From a checkpoint of a small transformer trained on Wikipedia.
Size: 10 layers, 2 heads of 96 (1 for keys and values), vocabulary 1334, 5.88M parameters.
Architecture: learned positions, biases, tied embeddings, normalized queries and keys.
Training: a variant of SOAP for these matrices, 388M tokens, 2960 steps.
Each number is 500 + 25 x the weight over its row's rms, rounded and kept within 0 to 999. Layers, rows and columns count from 0. Numbers have three digits each. The size before them is the row's rms in percent of the matrix's.

# layer 6 MLP up, 1152x192, rms 0.0483, rows 664-736, columns 0-95
092:475446494504516495504508496505455477464508542494494511514483480511505497541508533564520485510518470454491524458509480515488479511449478506489509486510485496525517534499435453524498485499486482512509553472459526528501468503468533512524465492484474489478472483503483451498491495474504529503
106:446517485507500498490479500507474493501509502495523506517484523510492511488469511505482510469521498518509531466443519484507494510538480457530532549489515499539495550490534476524478488501495493510457498480490480527455492531467467493491495469438493489506533484525505484558523510495486526494
105:530503470496487494508528493474487494500495473478520476484535463478491543499504466478536483513502545457494469486540493470489471461509499507499485473498483539508510469473479470473468507482520524512522509487470526532493508522503481437489444508500508496551500472492517480506499502517521431538
095:529485492509540446479508495502497542440527480494512503507497477497486444466456503488528517508491452489509508496508499523494503492514492456454477482536469487491502487513457479477515522498553518504516521549519507487468532489529514512483535518495526456494544480478457500505475533480475515486
100:438514546452542486474476538486503528463476545528496526474476504500481510501422478513475495500497528444457519463521494500507511492484517472447483508491477519503501511510496535513483518543515490539465514492494445491495521479476483463529484461503522474492520493458524478519530525538503475509
097:490473481525511485543504504525490493449533558526499523475495492489476482500492494526499476443498485501477508522499440483523488514459506512527440498451526534549455512533538467509496488483496503482536496478516515507517454486473521532460485498520484482509467477515516479484531507499449476494
095:521517486495475518549489522463540501523488538485505520516504466487486516534492525485506465474493494488515507492500486521498468491463482504433433528530475490495450484491536555515493528543522472522481486508495449492462471470466512501499491516447496481514476460493529551535505504488489475507
099:533486503522532525489510527501551484491536518505506525493478481543482520506497485473533500514470545502498465482522501505507503426517477479515500482477490507475508480516494500511476470556495480452506493489504465463532465504479508505495474514496526455474506452528480518507469534468469529510
107:513489472480505506458534506493497458462468480484501488488535470468457466491509494484527457519492514483507487516521479546471493495482492467454509486484530527542503484515495461484475517493490456505482510482492532505463514550454483486513512456492482484480527513547501474530506530486475501526
104:541487486494445480501515529486530528498488478476462494518487468469493471491510460503447498518503540478491528477467484498471519495483479478537496524526497505520542500482506516502482487528481478471465460534525491513465549520512507512495487533512500473500501505517479518483473488512508452529
104:482504487489434511503519508523518475520495512502447515518491483472446533477552484470545511509514452486489492468501511453487475489487511470495539529498485480473493517491462568506529511523515501495531497464505502517497483486540550520493506491459482487454536521469533487532488529524483470523
097:471469533503494505458519423475517465475516536546532470499530466453487490518494478475514500480526513550508465485509467484494461471478512510523482460449500502501517500518538540482506521470488531505491517491554470477473465487456497491467508489509497472503493482498482471541490491529511493489
098:504490511508474492520541541469514508528516518547490510499532514472496501492502501540536481555493521487470471504487491519441459439522475481497504498532467510484466504487510500494511498515514512489536520511497482461450462488472521467460541519494491457537497490467516511486499496494542483490
102:522513538502549487491490517518525518521497520489492561486508554498541496489488483489550475470523461529488522463506463477545489501469503470483524542470480496494471443504497517492503493488547503511541492501502509550507510527466477499519481521497528566549476464542543484512495491486475502490
096:453499507492482511494495464497529480518556523504497487488444523510495487444499497488541458469487476496506466472447488525524461509476494547454551526517502459448489504507500525513522532515521511455511512498505496500510487478504461523510496509488463514487524497466502516520515562452541472537
101:461506535518473496523493493491546516539490514532541457503494509514467551506502482485494507505469497479514524504495502474505520471553500498435490516472524482444504506463489527479492518507521521502530479519515469481494514468482489469497537489544548498506473535487518462505511489455494505483
095:511507504519540501513516470433495518496495489510525498506482474501498479519521472483470483551491563506481516481480480432495463494489539501528465500449487475489498525474479475526491536527527557488487475490473462530501485460524553429523478547477478495492488505505490485504485528465485515467
097:519503528492516514531472488444512513495482477501476481479514477509520551495519484507536511476540560492541531520487497467452494516486520490472472482502497497469530509560486450504476475535491488477469495499488480475465507496440487490506484489515505511448461474470484495509475486521460548544
097:544487534491504499472471531501467537440465507527498517489523496521543513493536509505492472501504517532484506505486480494478545459507454507482517492524509477448469517513513459511483467489470468454479461492538503518487467504522501473500483464494436485536488482517462489490473533516459477490
097:497502502476493476537513484495580552481515475503521518489498503511497441446493505484435489483494459502521525481536495471484521495530466537496471471508474493552492511451536479481477464530503473493507498490486499456507503498425458536488507503501519476506467487479511470537477480497519545518
102:505477441474495514486515487493460509496494496503454521476510507492464492501512491484480548475508496488514519499481495523515515521514473505539507531532518505514496484497456471496494487522488529529446493473483499467488506481498531477540510492411519506551487498584538451516445511517478521507
092:490480522430520535542518484484517472512516526528460514481505493533485511469496521492492517478525496511551483504525542495455524476526489502503481500545478539459492508495543473509476480504520476489521500487505473526499496517466502438527517508488555471509504495482522467448486419498454492449
097:504513504492483494478494504517509483526491535526465508582527476538467510511510495484512518497492518564510478499511517543520537493469504470483489488458432574535501493515460495491527525510496455460511522476492489472490484485504466515515503497523489521513480457501504520487513512493524505527
094:504514518483497506520460477506545521519447542512513487531480484530519442529501440544477479493528520506537495471505477501516506519511513504488454487508470557493508500490512492480530492508551484502461507490511533525490482489529487544507549483487513512508477468451504491490501508473513505494
099:498513505484505535478514552503544520528517485511492522478498462485509568472528510462512489508516516460486495521504502503478503498507447478523479520507505476449520523505524501498581483464520540476530494529510492532470504539528486520512540542533490445465537478494531491542486508471494542534
102:480508481485503474499498517468473493505538529505498508481497512521518494497447532540514527558462532493447492488498486456521528512457476492514510538509517521513520492511466528492485506504467485483522472494498529474487485526523509495513500461453453530491524510484498506510468483480483459475
092:467513559478483494535536542517503492546507489449474464451507498517493508522507507522516464497498488531491521553516508480451498541499482480512554521492519540508557517523552486514531523536512478533501495524471502492503481446539530492494495521502478494530553523502503498520477505470536507507
091:546515477466528545504517522512478489518501487495477539497491509501481526508525501508496517532453516513499514511507527511478462485508484509551494492517503539494459488510489520482470533485540513541484475538494468514523468478491508462492454441521490469493489513522510438494506552537535542516
101:486514491503508544515463519506506477464496523543529516513503475530491476469494480495522512473512481510512525518494474494494481528534480500504493494470469476502517514536480450507451495507499523500504441509514508482525470486513509492531496502490519527519546503494493472488485484558505513449
098:509438525456521521506468491479497477522519493498528503501490459498562467569486505515500511469494516476480484513500477441462516480502525533488513537498471505541522467539505510480516447544505537547511497518456502476502491517524509493492542473470483509487517479484488523525551504487518529531
095:483449489485561553464483502520482487467440516436534486525498466527523564496504456541497482502516482550484479527476492520524480514529465494507523497485526526524536525517507476494504509456500486485505472493496520518527521482517496512504512513510488509524525502514501490521502482492517505496
099:489533479523493525500514537457520504536556503524469489433477499493497517501485489500495458494490539524502470449474503521546514480501491519528532476477494506485517512502525478510535497520488506468491541477515477474506509479514458492479508454473520553503467543500498477490518532478505513524
099:481506534519522540505475489505478458475466483528559501539524477499518503521504486535510508513529530513472507514472553491562490492447538561517529533526517490508518484503517504514448489482469528469519515499488480515514495517489530486477477442511474482515523472472477492483481530476522471492
097:495523497508504512507515482454523465489479439482533490499510519520468496550494479502516512534518517506506510500487530437523483489465518496452478486489523472498461499484446522533461534481498508512523536487494487498473523446530467520533525533507486520484532521525494493457501559485501493514
100:475506522503471507505540457479480520501513502526484497467543524495520536515498499467473524504477512538486509525451549489511465533451512507510464528520447461456520487530520497508489499478537491451485509473535522506474457493486486513504520497502480542496594508498446483499494455511494487510
097:464466508530483462534506537527495511510532491487470494523458522495528470464529442502570504507487487502472461468494493479500511510474475503486501430476507510518492459475491559468473479516503497475524501451489458474497486452503525495488473509504476529508502481470533515506497464496499496500
095:490461490486510516502515465511500510481517497479465433520504472489516497505497517524519479482465477495501518452469451478549480541523493502492428479511448512494490525493523458567505521492511498512476495478486527506513538507519531545499517515504508537506469491516491500523486467532540523486
094:459503509480506490505490504542525459484512528468527504512508483507526511506506497497497499537493466475494462461468500512468435488550521511511477496483489491496488505508531478507477515517510552477530487508515497478458452547457459485519511462503528525502515502512537461528498500463505521486
096:497514497525494497507490515486496518487525500544468499514502540471472481533489506548484509474503524535494516542481498512506461519511536542457474512478413479507499483477527507493514504514540511481488503450473495511492534525468509436506518480504532490483512501533521489504491529499507479538
101:447525478488497493503466516487524473490541521499480479516539462533498523529555484517470531537478505517482527454528521469534478494493501476515532506529560536523532495468524486495489491472532475490513511498566486531506537500492520500504502557514545508528461486549489500550479527483480495510
111:528511472465508512502475524503517503462504524503498468516557455498468529490504487503531501476553529465481479505489497493509504484423513459502500514497514506473504514479492506483477524449517476461498467526511477450477474472496534493510478479549465497535475500496473532532495529475498480510
099:497495537510495494492464486557506500475508471515487497502494512470490502533492464536512493490482435537434468517491497473511523463475510492532516471466558474498528484555473518480498497519495465514468463544480496474498484498531506519492526506490537532561493463477479486503490524529494459490
104:507493560454526492498482526499483493520525558499489511511521546456508531531506476513493505495518528449488500568438526450447517485495547523503524475511488491507485518505479488514542490506467496455543502544531461481514517484465493498492545473487545511481506533467501460492491520506552495490
111:482530506487498475517496561491478525499512536482489478474493492503496508497496494499495515531495455491483523533547503505476486487504468451503524511474491491463559497498498445467463503491503478548503524517464490514483490494529553522507477500489486541505461531490527486466506486490482528470
095:479518501482501514520547511515502489522554514522437508507463512474449486473509498501505481522511520525497506532497474501481551528538543513534508516514557516470546510507492504497531528558473490478508487520502510524526502495531531529484499519461492513511502534504501471502432510541506505515
097:487455491465462521484516487527515466505511519489503488442464529493493502506509454452500500445530488493473451473496451466490445484495503480528486494519511463473509496490487510443488505500503511504523485499519477492457470506499520474466503525496547476517528506506522470491502520518491462504
093:521465508550501492531536530520509518545500517483503482485492462470530505520512522523503508491489489468506553543504480506495463440490537528449477500522512536505499524506533480528544500548540486506480480518487523541527520542528527519487517491528478492521540468514528535460515514479528492509
098:520539509506454499513505480489524511493477470529479467474494463480505494478483498512477559493483478500514495502495461519498533490460556500512476497470518493525477477503507475486548507499547528536464492442493497495528537484432509477484497470483480440499534514559530506526471528501496485495
095:476526481503501502499539522482516496504501501500538477534516526553486462575498438522496523451446535497543481522485489494452491507496468531492494495503526526520481510523570499497506491537489503510480484497510553510518520474512472517466506497534474524536498460538491507484533557488525503514
096:530484495545506503530496448493498516527481517553541538559517519443483510546476487475487476512466548471526494477468486528556496492524468483516517535513507488528491510542471539511527504535503489497475499500496484561467486532514541516491484471522496517483491507532503519493473536510496502493
099:492504489482524498477478527491478516526544547453510481444490465521498525480500496514486477540522473507475502506513485514482508483496455539530522496505514504454527503481491514439532483474525496469460511513502477499524470555498490482498495500461484504524486507525522468530478494501493499521
101:547515461513508481498513515495520502476446523519513522499529489534548492485505497498518499501493547474487519487503508501506462497492498448501480500464448491530466482523521437471507513488526487488493508495538506521447463485558545460500513506487523487514483481495517509524464537490528531520
098:526483536506507510487503496507526467489478499453503512474491490501439484437541548489518510448510498480517530476488487471512486456506507486511498520499493490561472534512536536494545505500494529497585482471492503501494529486501484508547540493476458533461461476534507492533499506495500493527
100:492501509482514501458560530472516510498527520488482510536513484477520489562529477510510468481509517517494492516463419513462479465484488501482455496480491471479496498493482506510499515455483454491491489469483454508488457517517507514514520513490486499535451484539462466508499455511475491493
097:505516568497514528494478502486539527541516489524521502475494488508506560509498476518489492496480481475492517521511464515517505439500519486502483507513483459521478510538514482481484513546497486451480510522534501543470518516493515475503510489519505559486490469496512517518492518488529467505
103:463494552518511502458491479481495538503568470496528478474539483465544515504431476505493470467473504498421492479500517536486501518501488550480514496507465511476505502490515472494495496477509505518457503534504478515476489465505487499552482527523476488473554480486474480494477492479531517490
104:487475510475511483530488500524487458516554503461516510460539494526513496533511506502483495496522499504479502537531481513528513431472530540507494521499483493479470494483486512453487546482516520439489472464514484502521507511475515426508455512485477490431540508493484511471485503475504491477
097:491518523528474495494520516488476517500492507464494521530463487499458438467490528475510483454494491489469508497500518504486472522497511499464512492506486500512530497519497603474535503461514525525417511547507511579471509511456462493472521472525483494520476500517480489498525508503475468506
096:505505525483472477547487536483493502490512516517486460529506464487504462549513519502523487513439478505494502490540469492509471499529592473523515494489475482487478486468547481497528526482550484519468470456519491481510485467448531465501488528495517486531479500499498469498516484485453474501
101:534469532523493520505504485532532508506488519538494486540461470482487528509504510468558488494501493498533530451484522521544514495512472512527520495499539488535480512496478530478514487464536525478514510475499495537458513462482521521507499468544508497469490505490547470462499462456514502414
093:529539463516485521499540490502512488487481515440517518453522491535547523559481484493512495532474485516535491500523532531542478520473502484522507480528473488523480507505512493507464478440492475497490465494460470471514503510514517528478477521472477460494506508488495536525522507524531499499
098:500525519484505502554470503554489519463502524481471485503520534470538494528488463523526491490510540505475496479475519498504481517497495504474482493526533502550509515514468486506511512493518534519522526506503503549527477487551526520489531467477501507482491506485494493507443502536466533526
101:525486497544473517471488513533486531500510475478510484463504480490511480489464543528515550543516498517515539532519472514550474509498505529460507493504532471562520515509505498516510513544533518520498520471488482506455511500492535520505544524480510503497517459539498481467527510459510474525
105:512489529505511450514487511500513501447468494490543521471446494493498486478499489513528476481508464491510517534507522471504518485458508497548524461488474467504512508456499509524489476512477463517501478497504493495498499489475454504447473494469472450495466503547500514492498517487489518477
102:465484482526510492504509515539501527501519502502493527520474471510506485513534495522509492461539420496536518515501481564483504502506475535549533485496514515528487456486443517524526478539497479516515448477530503473517452525545507508443496452484500503477500469519555500498505470509495464513
100:509475485500524475493471523485491504506555520478467530474527484474425519535494505498505470455486485466507526494486502462535492507500519474439500477494548546476499486487500479492539546471509456513503532492502531535474447510488482456514528488510495534518531478513515501446463498516498522501
101:444470515498506555485465520495470525472491501490466509520530506508545495496510502527474533499484488552558476489449500490496494509518500465501477500464524481512470478483504499518518492507511514544493502458520524488522525493489560496534505507521472531479474510513498508515494459499502538519
101:527508505486505517516516477501477493547517519524511494467495541484502518518475504481538490504462515496482488495506465502516498463481530513501497476489464492508520496552527468546501512481535469460509471508524501498469487481438512484461520467508506515489492545481490500479481492497458500519
100:474546472536483509516510462499491537452510498501502468532526558492502518467494477524507523442496484502476514482440498512497517462476498511479545533499469516499523558488475502508512478533554519476524525449473498469494503552478488496503512555506524502517504467511519483469464472484527473519
093:441514540514516532480492551511488519503512526502464482484525519478544505517500471544526486477508499546520530540502478533535522538509477505511529471498501503548512498526515489509503471509467509472507482500494490519498493469524489480511490485519478535513477495461475482494530533469495484521
110:510455524537498521494458501560510496453475535466467494497502460469510470550471487489488497514544504511513464504485481458497519463475495523456496496451511508513512508505490489478474539492534490467481461524545509486523502518499468467480504519500511497476500487483529501483510486533507517510
103:518490478522522540539503516469489492502470484531531466509473428467524558460511478530530509512509521517500512491513526501516504481492467494519466535472434483496470490489446470454489453498459513505479508540450499521487519490524521499492516457435506548511462509492496511503465447482509512516
100:489498510514497480470474497477481517488550505484488514530487448461466492489461531469448462489501532489493520492553508503500526489526495519505471502469505533483532468537550450474503502479450484482506455486481491512470493468563503506523501506498530492464506484509468503488504527478474497477
# layer 6 MLP down (transposed), 1152x192, rms 0.0482, rows 664-735, columns 0-95
090:513497474501476528518448475436490490494536462503490467479466473497547487492483519501515472545540506496457517510485497512480485570503523476474484427470508486446494491480515477521524535488499471524502510502488521486506488462483501495496496499490535486577507515513502511486504477482483485504
110:474513479529526470476476498516502525466504477494559509474463517496526539469467500495466502521503510487506544495467486471464517465481536500480496513511497450530481524459511545511488486530456551549464530520495493491463514523490462465521529515485506518480469443509512500482505520528501475478
104:485489455530497490491466510529510533515523485515500459496501535500501562516501433479498489515550506474484485452478569479483500476529478511525491504472492498469511491504505512527478494480483525544460488473539513493520518505451429494478513494528499522475476516466499494517477484493512512502
097:548524473486495518496499515513518519556504466506486450509571490548491469537538520530470450570465511490502474517481474531486522476494479498466508488538547514492500477492457487498488526512479486522545485516524492490518521516528491491488504481538485503487524528492528504518479499507495487497
110:480513503457547489562514521515446499463489465489516528535462512487433538503503502471478546479471497489493519467517500515531486522508479491513498503539441538516456521521509495483498503497497540541492479548491459482523548522489527473537480523541530503478489476502477484505506493498498479500
100:485518485514494467457484498469516474503525475491517459501496482490527515455509513503552542556493482521486504552541522496468514504557507500469485562527497502488497551475478525488480563508536513500516474495483484512482531519495471492507512509479531519528490538481500534516476521487496509454
100:463501483517507506463498471520510495505473522481524481469482545518487468454470519458467516512507524523561532490451500530497486542527490496503539510497541525534448504503509515524505523468502508442527512538528504499484519501518490475485480509475506474489501516505471498461475505505528507517
092:481513496468524497477542531447479506500467486507520506509509481486473482503531491444492493519532505499489472528500472556515519492493471477473529528479503489489527523496538494528512501498477509478535551482488474483506482474458504495509512475528508520519482465517496500487465466484517501506
109:486527497495453509493495526506526551482464485473486541476475497476522438454548472471477493463495499500481533517478465492543503479515531501483516521501501468494458507454473496535537512534494503477493466496491479478496519518500484496485468506488514529454486492481495513504500475551561538468
101:487494488460505515476511496494520528519513482502557489465542501489510506507513526471478524552488505455497517529533494518481542495507516477509513491502497514507523516513493486460488464518507536505513462484461515460519484511507535465459494498421512445474521483509509466476539510499494519488
101:546436547475513524492525452533471485487499496509484504500521457489511501494487531533543499499483507445511468493494537490545514506508502483527519510522477500567476461493522485488516515484481497482463550488496507466504477494543469505520474511542500495520500557508519520519511479507477545531
092:513465502486465503528494513539524566497552480516557505446494526513487510490500490506528477482502466456496493535549504476468518497490496530485525480436471506535485512504457482495499484492437512473535484484526507509529531456480486529488484526503476501525482544482474520495539512503473534485
101:522497555500562473496521516475492552544513472490445498464524495526489510468538519515527492470519531505519487553524500504519465517535493527490493460513494531476485476459457520496509515511487520489504527492523528531476497508503516501491472503488500482481505480502577525494485526498509523466
106:521482463512514450480479480521513533468509514506517505472497526535546482548516509468477537500483503502560480511493535549488505459477488530523503476551463482500501460473505545520491506465467481510541472464461483519553552482500479528490487475472444520505558473517472514493519485533469479504
091:539503502516518507487484547523493520467471472480490524499500500480508478563528514521507504517514522559476539539556490521519507479468486484501504535513476517537463476481529541479497464475518493517506498518532521447481504494533528493494537489517540458510496531529486507459527478493509522500
099:503480512523519504541537505485503477509507478510522515512545519554548500468519537521490512492527510522506493446493505533496518524506469554482495509481486473532530529532546535508501466508527535506486500530518463493472473477504527497500512530512486506491504501501459548497506536493532494522
094:499493509517484496514515566509452508538499506528471507514478521490496527494501503526496509489507495465502512528475503504463466492491467565536477537482479538474486473489505526542516483524547501507549495491485517514514477489540497521493477537503543515501447519502510509476532528557536453469
101:517498490489517520516502503468477500442480474474562515472514542463492551496526527512485488482508499555485538464528470488510488474456506501472480511530532490547534536519484502506530488474543513495494495502509540507463456486516499450518485530498503516499486488479487500479488498501502540489
089:461522483511516529534535446477529479531489435545510470528495554510470515524483525548532534492484489506485501500523531516510503503509496513502516516492499479463540515499478430489505513532517499538530536497485523468500538498476509527504469479537525481493506468479538536512524514541533532521
103:517482512538494532501505496520479534500522531530497484484479478465492510489485502520509451513518497534519491495483466467501480500526475507483520476501499489522488496591445508533534562522500512480475560501509525514499547463535509486490470509504490468505506519483490481484486527485527558518
114:524474468444485513482520508485525537490573486493530447550495477526509474450462503506454511503510511513505546494511532514488517528441484515510441530520491483488488486479496460528486509474494527496493486507478515479526543491531500478480519503482570494510501485520499487514498513557473529503
087:481479475530461492503487533516492499529495496493512504440476487514545520508490496519507532537476468506456475523488506510516491492497514456501492503527498498497555481509505498489516496445490478528480539477496453565464496512514497542522484567486507482505504513532505486502530520490553483463
099:508497501493485491478529524542516518501477513527484510478475530500535466525499536526482556506503516518486490500519496535484522492518533495482519572491471482604529503472480537469469568517504502468489473504454511509523524517520515538478466495532522500457545517520501521496503506450515469473
098:469512541507490513455483522500486482505501498491515511519479489526476493525472456487512498516503532473535472533487485512496522471464499531483485426502485486499492544472485511498508533539475495493514480509524460485487495517532541496515450524528522526541485481511487519508479516484482492513
095:532472501488507477535502516505500499510521504507514491504523485538474494528474519486469503478541531495485523497465496485495509458551468507516439496521488536527513496470536545459503485519465488545526488551501468472466496466488526516474479539485506511479480476535527472467528494518473460482
103:469525516475505508495529465496504478493502445469461503512551515451508482479508476513504434473498492557472518463516474509545489449499492506489456507493513502527484485453490512477519488512518504510519511493469442516504512485472521501474493452496512524529509522528499481455462516482518545524
091:528497506536549522461493490517529488488482500516497514515500503467495500479470526472490540519436519446557526507473467514502462513507518529508504460502500449495478468459484500501484472480495464480490514470521520521510523541473490478507490496523541498493468504539453484494493461491476485484
092:490479504490442450469466485500523516487495502508494485506482491530493456477513475534554485510452505478495506495504511521516490493514510501475535492505520492477526472495447492528497489558457473502509539525513544447558482531522474517514502507532499511505501513528503495530468494510460472531
101:513527458524507527481497544509504497513486541496453545495503530466495492506467473480512460499492526444497467501510487525500496508479499502507543525497442480501524540460468536511476559476524508536473505548519513523543500522507522500491482508483464513469516525521462491515506535508504475497
095:493524527505510529513516500520496490506474504482495457475509514540509516470520505497475480467525509531486460482541518493558501541458520494533545485495525487502455515482490539508492531494499493488514496509512466527468487544470473473507503507521500531496461524495536467514521506464423510520
091:512522480533476508484492481494467537531504536507490513493535484490510502502503487534498486503533516474521487487527510531512474476447519477501478464482462490563483457555506526482474505548491515495512485525506496478507536484495494512547532513474484504499515451495477531486550535508502491530
104:516526491486467508477499463516530488513474486512478528478503499496525519488480522523501446503466542459508512522539493491507474519545458517500509537502466508482509521508508535478474502474483518518510494492454513502485537467513540507478462528466516493502490472543531471495509516507484531532
098:500554480472486472545501490487479479462500536508500496520470498524504433523479481494490509482511499471506491517510499517491492498488531476485526483495520509493521486522436499489467507483501493450505486481474518490496505490482488471464550466481506510532493513456527506499535485468497521495
099:511488517507545524514511512512520482558468456497501467495494454553503463533501504527480527477479496522498506490522498520499487481486502507530519532505465502555516491482465548499458497525459504545500459548496482507533522473505509529531516458492533503511474492496459522525496545479465483498
097:542504480480531531512504504539507480519480541525513511520489483509559456456501531499490488530479482452534547513485447485448496502503469510521543464526540544517468481541508499515496507519464484509500509504498450460499535505481483512500529506490572520516487499482504464490434515518495509540
086:565522523496547480488445456520479485512486518542539500475506504501477524549502513501479484462501554468501498489515492504462467497507517499489512525523534504567460560551515491510541491499522474544497498513517499511500524507481486491543481532513536466484490488515514500484476504518488489531
092:461511494485501501484483501491508510500496540512484508501486509526536490478519468490492485486515481516474497528515533520531507465486531520466540463519527522434539452544503506521516496507532495497489524491470494521500464526537522476483488486500493502496517481460582464491486497472489514515
100:494506496519490533498471470497464509450535504509482470500493487489479493525524524502455478517490517523514464443536507502508464463522491485508502502514495509449565539483485427508524531478516479469531518456491495525458504508538465542523529498515472492515568507494534508478518489468523493506
103:489487466517490469530534536538495537480502509463519492511453522493473497476510510503539490489489480507527532487499476480508511525463478496526497484468501545511492473515481491519496423510528489496477510486521514463530450475511484470498498518507504501507485493517476543539538470503558479487
097:547502563496499513503493543540472508535467477526504530506475496472479505469491454475500501499504475495501522479506513514509503489509472544487477486498478492497529468510532534483521501486501521457467503502524506506523502485510504495543480482529471525522482496489499464496530520521509520535
106:523488469480512492536516522480556461484469465446532517500550429419468503491448500497474500434488498508560503504540495505534491521477519513496476460493453539496482499497486519485502490519486476520486513496525494534485496532537513491538484454474466499503527515500497518527511484503473486504
093:495536481518467486487500467528544481526517534507512502505437507492462467504479511507459537525515522524454460496496482508528498514483480448512472504536503551564483510476495494471537471490505521480482514477527469489514456497477499538463516489514489511492499474497488455499524510532517497519
100:544526494466487438496482475463485479496501497482453529488460492582519505536510512491487520500506480506506517517493496501497542537514527524496478520476517475475522502521473522467489522510508511545499506519522486472457474517533492482488523509505535507484456513484498474517522542547507535536
096:533497494504512504496470499460503492525504499476485503517511495504461506509510485475485472495509487473492534515506428503457514455474468493503514477492486534432491472501509497464522510485515520489497491442515521488485513512491506486488504520520516524522492484471519480459497516480505481515
095:503504510520497524518467530496483526481516522512544528504517508520483500513470506501473566455536484538514471485475483478512485494494541488506528479477490468559499501481474480541516507511496500468469496516471480512466474465497485486490470479537458497515519463526486466475494477483505515461
092:492549484517503490482499500526474467510519519492499516505486536544489468465526472506542493468493467516511526458460494498484501502468448504507484496492520532513490478487481485499529516488500490503553537470482483477541517502516496466463509493499530533524504487486481512503485519525539512535
101:487526508494515478472542499483528482430473465535522476503520492516450479465521514470517516516521500530441511469507490550495487523467448487507461504493512503529521519514508501488478499515479442503545505506475452484503523524525474520497508475483494463533503501504478543539537468517470503497
098:512492477500450492502497510476542499529502490489489487491510490547487485478539497498486534479500468468490532496476499529460498499523504508511495470447504526469480527499519477473506455486497529548505497472509471504515461522466503499518475471516543496494531500516485503472511462503465494561
096:490488474525520550518472545489440515509494461497495487507501509488521481511505522506511460542515501539488524494490493484524498517493503483516515503470518533500524443490503486512547506497524482474506519479521478541537515507487502499475521502487526508484502572427521472516486476499486498453
099:498491495468511507488464509447518483497514488480501497498505496479475520475499497479485552482484474503502554477523483490516474510471563500487491535493510496454496531515516474559542502519449508501490529489492501517504472475485520484572517495488467488481473513490507529539485469485494499517
100:567523516501519568505517463495505492531524474468476533547506552487504516504506505492478510526510502522471558466482515513491513484539530525512510476505505444494470462464519548488521540471514549499483504525502531519464468472469494489451455496474520483477533507519548492525472526496501531471
108:473524519490495544497480528482475529485523470498530496519557450500512548501465522464499466501490501477486454552504510478492519513512533492474497508501493479482542505535486512528505517505471469497478491471508504531520508510489455502483523502491542497494500528539500510520519486496514523474
093:516491543469494511494459523511444462528533489526493539503475504517555530538479461535506536526511484511497537542498501525500491510508496469503469504486524483452526478513524445514448497532496504487498526501530467497495460512514459512510476550477526512503515445550559516517541501519495460493
105:506499494560484518467490532468451506533496486469441442512535498491493537498516526513539500490486516516505490481484494467513512502530483521511521529485507512512526503520488485493441501524497496539561507520493523487509478506467496517535512477482495536494542533477552481502484494490478505474
102:505509440474516510459512507524513473497494552454515528541518528511498492493506464487515454521505511478489545555476483483519490496471492486514477513471535496470540520504499493449490485484503448513485494487459511519506487476496497497490458481481476470497482471551463484516510489479522531466
104:499482517449511506475484488486476465495496501487465494528499490509495513484459493458472485485459540452515473537504513481485509491529556488561471476513503494512538526479512464451487508464499499445494492484493479512538524487494502487509524474520487493519492567532490483505468503539494510520
102:534458474492486464483486543525473505512488475515482528498526519534528512501507503498502523510498551506476489529470537514547464479523525491489551501526449539460514535471515546497496486488526516486523499482500461496517471473506470503479508586520542519493491515502466535525490501556543492523
095:471491518515514489516498460493493485508464489471544492501518482501523524541502508513516503488446462496498521492467466470527515496496534539551449505487460493505482470459515497464460461524473491470530520481508477501510508505493519473493546494521507490481517538507485534507492477519520521460
100:511520480528507551477520520541491500488498450489490520524486538495503494479500506567489520484512477525507503497494484464487536521479450532514528517482507511470514498495459481467468491481447497530554504495479469474493530493518511495526541484522530528476494464507481526484510495486534478463
104:510494520523507510539488490472536531459505516515548501494479483524477515484516534433492501509475503511501515496493563539496484475485489502502525462469530515481508499508522522504495522469518468515489469493513523523517485476519476511480477471516512479509473475484537490510532502523493542443
091:482493510514504514443520504498499472544508521466512507501498505499500500472486538547460485510479534509461455528501487482469501479557506478491489495504542529521527513497541507514559504523544496494544512570548547550495504504519520478505538523538500513507483510537491520486512512486503511516
090:437496505464492484490523498502470515507459466494550519514480458525474553488511516509504525522504468480460491523520528467476526513486530546504474514432509495517484511510509473515504500522528458495448476519450488458473491497505489472514506539538509539480541508486489501523515504512502477459
100:474550511449498528468566528541498494499474515489501525499459534488470492536500527484494509516501489501530513484494486550570489525503503499510508508474470502540480531498489471498454500488475486544479506526485503472536473509482507513561482466508462482490508516457537511507456502511458494493
088:470481469468510523458509509479514504522460493491471496525524529480503509503524477483507510529465508443468498525484528484500524528484464488513459482483494510448470517459538469522522526521557445497438561497466477515533514508506481548450468473511515527482517496526517479521522508469498516495
102:456513488483509521500462484512481502494462495475492495471534507533521458531563495509489528533513531547531467494486510487481530476490520477526521489509490433478531498516559498461487523490504503498467485501502556500485511479508503530522502503508488454497527518461502520491468479504521517476
095:489550449488468488453516481505540463480505483508481492507497477509499482478520539518515535509514478506494454489507528498480496538499507520535518535467490480504484497494496527511506513542508512497491524487476448453501542516546532539487519478512485453488486544503493466527532453517512428499
105:477478500470505485526532536540527487505462457493500508511488494502473485482487485455491442511480521467489458529484515479542507500533492495479506504522507488512526538487489506502511497496470475513497505511512471510500519514524556478539485486460498529481467486459530501522482463542540520509
102:517507504524527521506462515505465521506468457483490528511469465541544529476558516458478538465495534456500479498488506456480524518507508492526532489521567529504498444503481487496510483503493513487516519454489456475483516532516508497518508495479504519492505525507476511498507466512494476526
098:488498521524481484504515527488475501483550508502492529446437444521520485487452515486513486502498475510524458516509467500532472516460511489490494469519505503546497487500489534540507536518455495548506497517515532502483483482526485479475455476524489486473495530488519528537506535514462505520
095:532517471503502498513520476496469554551471471487497466447476476543511518503488514508450540489503474468471468537494505475531483501520520489495502485523490482486453496504489519486462522523494501520502489551469535509487519526469498508446454498505506447508502490535482518459439515494496487483
101:494543483477457478499501505446489497502496534495508494514507504529524471546492461496500491485518541454467525513456505490515552521470453505522519500499512533472485461488458480480542528550522495483509522487476491487477466503418500488462490528534509518554495498483501505540485498496479494508
096:491517499482457496529586518485503493510531520491498510539500498540476524489470479489481513547481498520485525521487440485450486503534494504498503527503468509514511489515465540447503489485505504481471503506531485479549489477486521551478540484522498456529480513524495495508448472506491487505